config.yaml
num_hidden_layers: 11
hidden_size: 160
num_attention_heads: 5
num_key_value_heads: 5
head_dim: 32
intermediate_size: 512
vocab_size: 2205
hidden_act: "swiglu"
norm: "rmsnorm"
norm_place: "pre"
norm_eps: 1e-05
positions: "rope"
rope_theta: 10000.0
rope_fraction: 1.0
qk_norm: false
attn_scale: 0.177
bias: "none"
tie_word_embeddings: false
parallel_block: false
init: "normal"
init_std_qkv: 0.0395
init_std_o: 0.0
init_std_up: 0.0395
init_std_down: 0.0
optimizer: "muon_variant"
learning_rate: 0.00594
lr_mult_qkv: 0.5
lr_mult_o: 4.0
beta1: 0.93
lr_head: 0.00519
max_grad_norm: 1.0
warmup_steps: 200
schedule: "wsd"
decay_fraction: 0.845
decay_shape: "linear"
final_lr_fraction: 0.05
batch_tokens: 32768
max_seq_len: 256
doc_mask: true
train_tokens: 270300000
max_steps: 8249
dataset: "wikipedia_en"
Each number is 128 + 32 x the weight over its row's rms, rounded and kept within 0 to 255. Layers, rows and columns count from 0. Numbers have three digits each. The size before them is the row's rms in percent of the matrix's.

# layer 6 MLP down, 160x512, rms 0.0603, rows 0-159, columns 192-255
099:066155119130142132114140130089120164163130134132117070167112165210206140114128121159095158109108119180127091148153201156133119062081087183112140105087146069141148152137078148102062115129122120
102:118077067081143095099106156148130149161096146192138170167115123154113163100111098164124089150112050144062149153142157124137119135102118139098049170059132115137096089123124106081103075105124132
098:159151128121122163182150126138108112123107148136118152084125111031145163206095188110120102117170141170090064067228096178104142092213195085147212123133114179125124155154160121127169169108181121
100:151119126109190152119117131166086119089094129073096135189132105100166166087135103091184134109079142096148169111116188136182198181175066119119147059149154120178126080225134149148093143077107081
097:092214172162144130155119123124153045110124105154078122134096133164133123096102134111111151135142108125187159184174174118198063138127124160113130122170118168174145084137139139141137128091160109
116:139123138132102069157125140068089125084095200130117165153057168108097132162044145106147143136129159098131135084186076037143138108134139104149088052117117146095111101168141156130144133158105126
101:106105118087083118113150085130107183110089099103180119096081084105166149093126171164088114119079171148110076174142149123151164124174134077153102161120119139094153081096166154095148148128111099
102:178090165127132181124114166147160115152084101132164104125122074180112094112124132118136162126163126143107088181097128157165085108113137065142113085142133124182122121128172163185147129191120186
102:064171112142143133181148139087145137155051186139107131122072120103153077183104168087099094069188064110110155155111169152115125185113099099130182136109149129116178073169113118100108149127106121
096:154072098126171095150122170126118179129134088140202137128172150113159100115149108115167123137143140104113125169104136111178106039119144134089144091050097148068132131160141154131102095135122086
097:152126121092127167124082124163138099108128160155122132175155176093171217075127078039117126144148076117167121106180154132165172153153141115111116170186111128169146149112147144134100164180123118
099:083116171123150117095122115132123133082176088125144127089110145123082161113118125140163176168127072136153127063127110173076121067165160111125106135159146135178099094130122157161122109108092165
103:119162137072104127164172146168126100156063065110142141134078118164122129075163115150116158110162168119129132158124157089129092156103100105122107129124127199124142163141148102139074116098143072
101:159097123203069116122109129177137072126118186096141136100188113156150131104101179104084098133143128121099091150138107108206116137131175109122127087136161127062113215148123083151131139163180164
102:128095117171084158161133159055176122182180087122077093153063160111138160125126085093116100113148082116123152141146100148094148196134067125091161058121110140126077150082085088127187096174132081
106:081118105160149118122142136114093119112074139177145143107102175116134186088118097163094165170058151127111119216161153144111167117154135097136116114159137102151115077141121154144099140122177154
108:084097156165118177044115142146095155083116152161161144165182148132145131064121078143139090130139114145150172112152129096124169085077119146108169122182109098177151078065143077173146158137088151
109:088113151140098088160126058133113133190148111148134171131121140086144131141115186143052146160129121119156083148112115081107135073117147122202060180143154172180139114156161132091121110175117143
100:140114082150168106126113066144109137126139085082110132118122089180128099202149124100170195152132154159126097125151126164059117064174130162164108100141157153123143162159134114109123135067127114
097:105124033140132167149166088152148123090123176135112177119183147080069114140126129103133202094107145134170144161114124255060112131129157116146102139139105123100182109125131113118134136082113071
095:122157128118149144159138106071134121124136092130158133123137168135133093133120142163099147088137060089145131175127132174101141039159091047111176122110090119138065135141177148139135147141110150
101:152101139167174129132110136197165087122146114102157126125129135113134110084103119119078128079140149150131106128078171112113166069178125136132157095100096079202111172154084124108088095143101106
101:113085179115110092134128111073135100105048162162161128073099142193111152130197114127167112098121128132171196154113143153133192123063067145155112138110111112145167122097131155161144168130221121
096:112123097129094091130089151128141120119098142125125130098116119102111063161138133109177092099129110150153136129139119115143110163171151121136135090133106091162125161075105196171142105156128170
102:121131092000118124114146125142143140119072122090102244179163105153098087117184110127070163110145134104156126105146117154128053059141128105175147120143073108150149162131161126132115198116150078
096:144146110074140118156110130120152130083137109076155090065131107089129163127125098181137112135137090142139147060150141132083174165124088195095141146144086099112152141063095139130089125160169133
101:150146168169081099098128135122110095165119051069165104126139222142108148092103123107083138044120128099092096145090054148133145109126175161119085103098063128141104145101111059130132156061182098
105:107135131141142124109139035171109139116090129086128118096124147135118082186153158188087176136123120064163154132128126109149103140140129138142107146188125169157151145092172185168085163122090109
097:140113160116133182123132081170075088115139098107133118161160121140151103165154137095171154159161161099134110082062109140155173096151099098077146044130157186120136164163168110112140084208176106
102:138134082083146218150159116134118075166184110097140092165132146091067179057152127151109076120099146128146162073108175100108149123054151036121121132164081172179137164118116116121146100093188205
098:143072162104153105084169177133148140117122150165170178157167123105160147114084098150106090167133061028126147158175120144134109163154122168114075131166133152127126165114211129125142157126162117
099:049140140043093104133183067133053117107113068127094171116132119091131091090148074150156169127134122117155150096114107081156141075091109209158119173192103131133107187154158139119054106050142104
102:139199116141149157131141116105133097160153143161083070160118138060132164087201103067121116213111073171048154117092108128101172127151086082127161167108137100115077143108066122122118164074150163
100:129083066100135140099136106079155130112104126182086149148143117124119162109105151161107141115209182153146174132144046132143116156126141119110150100175059115093153163097151089147105058125098121
098:102137188096112182127082076128093148091120098097125040080108150100182138096177089107151127120169187130175138164133152175161111144121092115183127126064131142084121128132165101149097165149151155
098:102120134142127115123181166144113143158147158096141115054127137084087073159116099109182108153139140130120144141154166149133099084125171145167114169114155107106181119152037113101127096135124142
106:117108134139152139181115113155081180092151123132098120134203186169167117182113166169167191125128163137148098100138155101189115141131095081138095110105148170072138091129135172104149094141134105
101:175127110134060182115123127146079148096079148119120130124115142161123125091159112066119141096162088145126121103124205147108158139113143109117139162140203132112138151165096139138133153145110086
097:088097087198077090108084058124157068124104168171077061156101071182139138155099093145112073086107101107149104164096136121169130053123151124155097128108117118062207147153101147183124107174166131
104:121086096169185097149112118176215099110088193150117150115085106157042219110136161119123154121144110118131177127140122083145096148125132116183110134168086124164114105075115139086102137103078132
092:145107121065153147094089128114135131103119134145151081073105147187123171152118180133185156139148180157090120128131164114086089052157125153147171109088128179120063099140118104134147110148170110
100:116088116122099122143163141036076063113158141133154094141138108153173136112097144128131115159097116059171148151170115147177113167106124104134128109095163099050171139085123146127062133130144060
091:201090073168135150146138092150111183184119114114139136159099149101117127090076177090124119159125131060105194124142147082121139146146138138096088086163088122195160094110170043065115084122092118
103:124109132091158059168132098144158152170110097139138133086161191106139091119182067101101170193152191106113173117141122079131115126109142178107071117141109123114094107142151125088078163078108133
103:181124146151120172140151112141106173088122112099169162092170120076125137104214097119116074085044195077091152132171144138180102176102113139142107116106148131130156117152060119118094120177096099
098:124141125096060139115071054116121119191144092116160107132137117119086138107152175136106129061148128146111149113062082113108076122074159115124105133108161110112156133122148096200156134131068079
098:097142132139138154102112160141140033068087095102124096130108102157120100146117133164115131117152165179115080092081133154158142161129081109117149143087193104095121133102177096133080125120174101
101:131136122143144142165187124149160101124135094148092113101123118182091108122108127090119114110082137099107131136149132102142095162174159100134080107119102128090106131121133159083108144098141162
104:142108056133120143132138068144148120178178104152177148145106127096110131102124130140131142094050179122127135107130112153111066122134139170097110169033150113117141143119144137183195131133167147
103:041086110112139170216093052143138092071064137161135137162138182104145144103132103111119066129081140192085099161068132089130148114102181070126087126105094081119115069092134138161073188130094109
098:143096117076155171129162088124097157118136126139115150201135127110157088147132229167086078141123081175064094099120153095110066192130122168164102143082152045150157144130123163126119089087074160
107:092237109140156107047096088224088165137116122146128171139113182242126063125104133053118124127124160093134130131119131113129175115191103125142189145120109127072142102111177138165157182121180139
103:112131097147170099153122137189181208141160135130139119147094128096209035150148199171108100160147126157200148085083129175101102171104122114163188157152133094059114087120103105199088091084193141
100:134088149155068149148219089126169133119096106068207108082134143080135116115117171150144161190119125170141131129122087179112136107139100151083084132120097152147117143087083099094106112144083147
096:111118151140127126127123142181133165099099173110083096132123134103071187091156134082115184176131104147151146150122147131134177149157123114083155114103131043100140096064114101124152133115119149
096:115079142129113131118134096081078130139063119108179126144160158158126122114062106093078127175091155158166053104107146137099173131127118096073121100181152106163116145115106096108103106116099117
100:152117156143137118128169128127123125152092137127117124123103121186104107103133140107134108089077177085148165213081152094135129131117155135084132153089116139125147146104109117157143159090090189
096:146075195142110114111117140151120096140130075093198104162095153166145139126131074134122136137123179131089110156112144063138100089128087085151093087081131092096101199118149099170110127167169151
095:070130087099133094200134113109074157164119090162170149152161124138182135141152130120167150139103176104215125137082133154168053113083109104116116085112090154095086142148142046153101113142098121
100:117137156105156177130085103100099198178105107059131104123117150119108124104058147140171131125112137113164108100122154105146121145143168209119110107122134121123188141152113076120092116135120122
100:131067132176115178128173154090097159087068149126114128135089062107134150182147123086130146112150124141182095152131093088186142116058137189123099128062115100087146096112113170074114142160066100
104:069128097116109136153100158190155105108127145166124127157155076169126135137095049099151141127139198089073105102105129125139102157125115103164122057147086147102162120123110089104111116148125068
097:073108063159118151114135057089171207105133051162089106098113125103156138144143159135112119094114162166129112150119058165108186138101167131168165177156054139161177120129118141115151177122146125
093:134125131154108139134067106130115166137084171184151115130109118145158141201143163151119204095110233095137101116171103122142140130149129181107126212124165200140097093140158158175072100086125115
097:158137148091125097116171140096120162127145108129126156127179149156064179183122175148157116131135076093105097141145106133055131114165121151082142131125145158094097104092151118088148130094083189
102:131104106154115138136181181067136149071173127103155135140120104152148134146155115079178177102105084156138146117114145099176121085190092094102116106116187114122101112079114128126144162163084106
092:130164114134153116135094155136114080105173131099071109131159092104141123109144110192094129175107143123144173204103084180139123155153100132159083114095109090128143139144150185179126160092090108
099:075199129095129071087120158148104148099108107097084117134157201157090110121150098122159123095122186129166141153124199136148126137118168152064128148114104129112104088111176138037084188092156106
095:130161123152161127124188179142113094127154187092107098110137118171139135146116050156164107128151141103082077157103170182138168065138148146151110206170125080063143092078136165094125131135138129
097:123120157169151155165152147131217137118144096139107120125154089115133133156152079081109169145145196141122008106110134077162097149146107092190110147159117082112068201100116099130130098167114178
101:141100163140101087091164094098179126136133099149136090074135158135118063136132136090122126078096132036148179082122120054124093194087138214107141169085049123204102048170138089161139152108139073
094:104182081096175188089110152131084153136122140123043178093077154081099147130151124144141131122145157063104137099142123139169141154162128160173089111114157105160108100167126133090111065125144146
100:128163164110175133150054161113108073132115109058099094094125113120059175107133153054106067182135133123096087137097124156095128141109158146147091146098129093151121144132167119102128109141138162
091:148131160082074186134156093141170038132151115164059102124181104161160118067106100137162117088136137060154134110114125137133090174090099151165102147153162164099096121163150104112167166059090104
104:163141091088153144125150178128119076160078085130154151093177159179171165140120168192136187074107125118114139163066128065091120082115160171143161177153121112160133164121131134069133092149177128
093:146090114098178110161129150156093166122059189114112136149071131140154095144176150118117082161130102101135081123205149114168164118141166096113115122119174120128153099123069129127136170114097167
098:130116125142091090104153138147129088133172129149159119166135101160202143070133107119103185202138137129135122130092185144127159105093105148152171153160118105138094147107086111150078076158130140
100:129121108148094123159181134150090156125094122134128119109116089140176163151140135202086102117113169147132078141144146127167096107072149131156158109105138134090128104084197140146129143127100105
099:092142107145107137163078105110104165156096134108130170129155105149160134145118137084166055131190186148141181089135241072174079138109188105130121135145133200094066140121115113157114145216149130
101:092180083162174173079186120139070132105141173150138133109165121116143070109098106107101114138059144124114095136113079111153176114129125172116115184113093166076155114081079129149109166100124106
098:174121106189117121104169151138108131206175134116034148113125075113163099143128161122137175125103101154102090094140100145112151104168138116066226120129119082177149129099132144149105125162164136
098:127131148101134108172130130102111125083181129154138122169063115095165146098196075068057128087125155103195165098128107073138148172115096167118106124108155097160152136123142155125059149128175097
099:176131172107104180118139099120130147150161107177162113126097132144166121094165113163192103084101182133083114086133079165072107081088105147176129070132104092114118092113108135145118069174139101
097:142076164135185120168186147148049137137111118157173153182093159147105164112142112119162158171074151186110098148079107119151149113098057182130105112105142091179102116167137105124164094105098119
098:051157127156145111086126098114096138121131165188098145211122113136111113148128158157106123129181144202122205155131150126172130100103128101139143110074207116122110133100130158181123102037170129
099:129152108172073132125170158159083144152085083124139144141168119154122157172153128137072111124163106098124148089164160107096086082137087148130139111197113137173124132147149070112127124135096109
099:158168106093141074081080082117161079133141115201061144145125114168130040090133117197088098122145174115156083112116112159143164115099172134165138128087164178136115156118100106102117152053140124
097:178121128152101117129105131133100142121151075142146191173191092097142136113140113023085079153158132190152168141114168142128157096162180160150164153080131163104131098159199185135129113135126161
114:145113126095094115170177189102131106125099099110197115165060156124152078139121096153101137137157113120093146076136108137110119185066151124179115087133143113135216131150150081103139108139097165
103:149103126103107119157163110163120242126112103131131136131159107134083100184121169141118187172103104083119167123181126118140152139129121087172153064136105151183105086132101103101204086160077122
097:182113114115167105091191114153098120133135111081146127104122128149130158132101106129100197137129111110163080141159121148136124138140093126225171108146123134113075187130108150111176114131166161
102:120193114116159129139141123127107115121156122112187132123125121153124125156162090142037154125102127123131172108097125100169066117100115068078129160118078155092148148087140117080153110119218091
102:165111180154114189086137086103141072076198127141135142127135133114073145120159122153142098126117121083087154088129064070169090102135154166068090168116090191085144152114141118146192141153122125
106:104143148114190136145111161092096147097143132154107159044106095111161088169133137126133139120174184079122136084122088171106142050145168114131141121160139126071199083142123107062124127146078107
097:126132129178122133134108123081146100128111127157114140101088089133145131135145095131146127185041126060107133158120158108187113157134113084150104171128063089131136137089087100062150090140138092
095:056079168112110105164124157130082129126127099114147146150129133142139171078144125139134155117116151111124197117156144150114123138082109140139085139134142140127114158100116063139152133116150136
096:073154093098140131119094038137136146073151039137077105066133094155141108098118138111192145127172162170087137066157134156166113141170105118148134107176104152131139136090117116181124098179155137
099:085101115123169198130115119152087105177136088156107131084125113119150142148135150113106204136167152099148180049158156134188090145102131133186155107150139172146111097172092147113187174081160183
099:044134130071121118133117096198122138137136067119120118123123147158116141118096157115108078126128064099135094214109119171111123074184086148146100141142121141153121138107255139106140097118132112
104:144107141096134100164157099054117122161201120150116087130119150120113122116065117105125123097146088105116122102146121147147184162128162144079100169185173063140171076070176077104125129109048171
094:098106151185130175104161139135084088132148114114160082144111123166033148126126142151105193142099125066131109144086089114091137114060196140169107121082194155110128130190135112108123144074130127
101:166090132118143119156091140141134112162166090161086124160137118188163125142077065188123136090066095080158125086132109074127126104169137131108114153132178130132145152112157132077095091090116112
100:102147142102130142113170103141135102153127164082165116086094099102058143095099118100168111119157155090136130100172170137152129203104134144111166107153104137126129154143112126135123095147116116
096:146117104084096111136045125108107104103125164178105000049115138044136124073121119119092173100132118145111112074073086151095113112070133148166078179100122146157155093110090123131179157111106139
099:146124104168158154168128172085127098130103092152107133144058121102159131117135143161148129154149152114114097063129130111164062125112116094142134203090117136154141166186112110109101138099157171
105:089121150114145187166122128137128131113207142105159109132165129137169126220134150140083089079125136141112131096129133111192110123104152116148121055142171120137103142154212097111164053117127094
100:084162123124091090153159155138098129158135107175099092197109115132117123181180116152168126171154176095082111048119140069100113107171170133097194134156117101074065136140221162110121108106131091
096:190085155135175181180097167121069147121137073079121150108087057115150126142102145116136098132170141131130190109139116137158108081155127144160099146119131190075116057124102046066158123139101112
100:177164114170127151113131135084097132094150088144119104153149144099141084141080135153083157127136111090141161089148115156156144146140134118146115064090145147112140153167150166134150130118172140
099:149151098163159109112122175109059161115116095093061147137101066116125079087141147122148156112133179142108168116105118102151138094154184110140123082109187121121107145079081125144080119090120108
095:152166165147110106147111148149165107112139078132105142090125129152093178132154088124134066149185150102083119162115100103066126097165183162170137073114192099146127101047143122065131132187134115
101:118141154070150113113178175092125152114170081151138135102107089094142167145127143122149110131136079182128121138103145116129149165067137136106098142126080027175174107081130152060104109126158150
101:177116137066148138147179116135145158170116128113121127094132077157157112146093122099160132123094133149092158157108122122117137151102131121088155078108181159142105126145107074135068150176115147
103:152108165135112147131125118056147135050152117093141165150066117151145120132140178109131174068122136133098132156138157102174125087079113174149102123094122122118161059113049125104096132128191113
101:132113142165159107169156131141089064153139112157145149093100108115113099156111154135161098118091120134135130189060133082151148154134132210097136127174169169180122155169168144133084153147107162
101:108121182133175161103094112097155125179167094125100155148133140017127130122105119154084106160119119121117155112103138163139134107149071123125173137152133148092161116141060155185124069113145138
097:112106099114122154080054145151095159058079138136107153137109121111055176121156085147129094174096116120157135106122151175092129128145082152078127162121159151118135104121076103126184117181154134
098:122127123137162127144137108149125098175071075095082133123094112139094053093116145132115120152103127128111103113016171146069216117168133087159118118083101101146109097126169129105190140106099140
099:202051136168146136161108114128115126141102158096171154140090087149161167077093148182137133109128131088156087154125109148137168123176102178143098181124135082177145149145138146088064133138115115
094:156194074122094098105115117144148097117105168114087112101126100067119145129140120171127140140144131159095109145141145100180066168087135124161133159122131125096096109158067147124115128103097146
102:098122148073129085126176136149188157115171124135130056183122149055131185156138082111104163131125157098147128116155193100111137157155112134098145073176107096184106094135149107113106100076113068
103:053144145212188138111101112128164142044098082109145142169120111156146090131084083094157122127186146125167110120173096151073111127146173151126133150104149159126154139119184122110176170181111177
101:110151150112178105131046145187134142106124161118097127158125132103103093086114081117124105131172155181117169110095100118128071169163108118120105131148094113159178108139119133093148128126173091
107:151092060117156144144128111159125179152182127128183198174139168135122160157098147136121141134080132186127136132041127072102189106141083132187147129152116118160170110136142172150132132118090124
096:064105172100203142152133157140146164121117101090148123169167177123115077115125094120116146129149056136129174130161193116200164131165101163087128131129125095104111158132112082184219136161101063
097:147152128181082159135170115106064120128159169176210098142106105156151086122074102123083141083120151102057133164086091165152115160128169084151138182106108107072151149095113077138147100130129159
106:156131153131183162103126082127144125154187155146121102162149095173101144095114114124139113116108140087084131135111091046143059091108111104041118086084120098201105111112129127144079109096182149
104:188119132100191074143153116088134161110190116174060091103148185089158092172084168115161137154099142084209143138149169162121145134131172106122147124112149115150197148102160192157096081075121104
102:175102160145162102091157122178142122109102136129165161064084168159114161145094129127149077138138140172077051160137132125089119131074114093166102118127119115153099167186148116083090104161175157
100:128079077099053154163147098182099231137100111137138141134109158096128090159145143112151093206072099085134101139115178128147159129107137111149152127129106153147155074164098142128077137138181172
105:141089073112136090163135147120143148127142126129089106096141094105142110063130122072170139133169127112065120112116149143135094133165107097043163124112102091127120129140092144177122135152110128
099:126115124156098125131148123161089157149122130123123113082110158098083144115176152117166015134148119143113109125143079168121081160119109111099134162188111180101097185129133158139144155082121135
097:130139113118085114170121133152074118080142133142160136149115158098146156161033176154119135139115078102084113108095134063084087109175117077122194138113131162133161082129107122219107168120098126
101:121161123139103115096096117081121160101177062043151066115155173131125155059055080119105097215127141141146117100071192164113118143137086163126111137074147125167128103129071155159107157093086124
097:107131162120082165130072145132147117147136118097117113101126063130154123128157073140155123101128138101096123167092167158063141164106095085109156155171093120165161199174083152100193009151139193
105:108119156166167120169129128131115131177122144058087082117091111165101124148103116079120147125175171106162183134136112104211158146088155137115108103153114124072169155189160135109122108132091126
106:132139108198126176097121121151151107130123078187100103145165154112123144152153143123142094156156110135106117123106082172114116115133141172075180122141124102136142169123135093103104144156071135
101:141124163132116082143104113102130116104104125141088179095138190095125090148181100104094124110098137151121103124150128058112116124064133125159159115155100111058068152093111124146158106147136103
099:129101161166082140151175152103161142181092120127102109094059127193035065188091135099081128123114237114126160096115156153108123095131105103153138107165119127154075096126076134122122116137090134
099:136129100158078092081140148123124154138165114157088110133135129176109080127148164129119140098134121067126149145097156082071111097177127162172148159062150149062174173164086138074146134088114111
103:109134103114149100146173106126142150172148108101118128129145158138093152175129096148187093114140079111136139115159144146077149104089163101148172057158114153148109142125184095135123144104187130
097:120082158069181140109121119150146115124113179157134099125125090157107091082150119094157132114092132192130130167114137149143145090097125126144097151134167072152169099112125086161186123125126135
104:146098128137126104109123113153181107137106112107161153113122126081132136128127126134163131132097110143146156117164133132100150097088114149150086117144181150131139089149178131126181161122149117
097:094046109089151138063122124138092123087121138157132119207140124157157104059085118131176145083153175166141110132060118137153121123103101153142148159121133115123101178167157165133155122155068151
100:141116139155079112121132148134142132181168174118055097085168160143144125096114145195101114137119114087147061116168121110136119138081080112129129166136036136141181149127176103121119159095084081
101:161147092132143105159145138184103110145141128129150147195109117130093149165136143163122114156097055145114170064141125168100118194159097125138145072078138113174066146165086140101119134167103125
094:115156163094151186142125150108093141061166161156118133117131091132122107110103080121114185135173110173121140135170094141128183152118160125104169170176166092132153190116118103187058116146157138
104:143084148098176142166176183138096122040139139172154171122106144189127179141151109093146134159094107128140105087147084099118114113161145117188122104130145103166144134121152070082119094113174099
102:135159115045111071107095106126101077102098119138135084124129147147133174042128162154080072118097067107174130125186122058148061127129116148097127120100152115039127119108156136129074104123139144
099:117115144131143156113143199132113115125152105160103131175130175127087164138121115151155108148057105122070114115136162139102123122092077128146126114096137082159152187091048101117146128128061075
096:153105154097166142239168187078100181184097149128083170161125106077159143131104111118091124150104175141196137132150157157095159095123143108148141121102134129093132146174131145113106161163168145
103:121114139133122111159163150094101104103077106092113118122143146103180123195107126181164112101122119128139125083106119115163076177149123165137098168100157065134123140124054110142091120065165094
099:126167126156124157119073147172157109153138085091160158102080095171111118137135113143119102143130057118142089213134148144157121154078121171081149130143080182154156121123116145166152184134069110
104:150049130086147099185186192134122137145055116103123133150164114196145069133152123173154103148152143127152169146094130139107133171170166175218138118195135116125128139107156148164091111111164091
100:061123124161100078155156163124168146124188200133148152126134163152074084156121117156124179114159099123085168116093128160154151147123144087131104148122051159131163114135117150142190123122097121
092:120170161133172149079094162088139150074101203089141147124111143117204169100124125108122123117181138120147106120118115134080129101117154110200142127162104120138125071095127107125095088128178111
100:122080162070066137093154142128198149094136077128101109199095112115097106119168141124088143128085141108049077095154103202131174164146136158109097128105134153115117100124144083080115138085164152
103:131140134138176172168115113079118110079087154208097100142087065120146127184112158206119145178170168116120103108082087081176138117117160139136141144137158140142098079131172158112182133164167152
101:126186162085146174113156105167179086119127154161147168118140177197063141104185114197196133162086147062135120155126088108130075123167126140170100103119075133189129057216142211105117113156111168
102:222086126141102120087119194079129115120140173123091153109164096148115126129102164109157164103106091081131116149111160128151129149154108137077097113143123092118222141147137139140133158079129179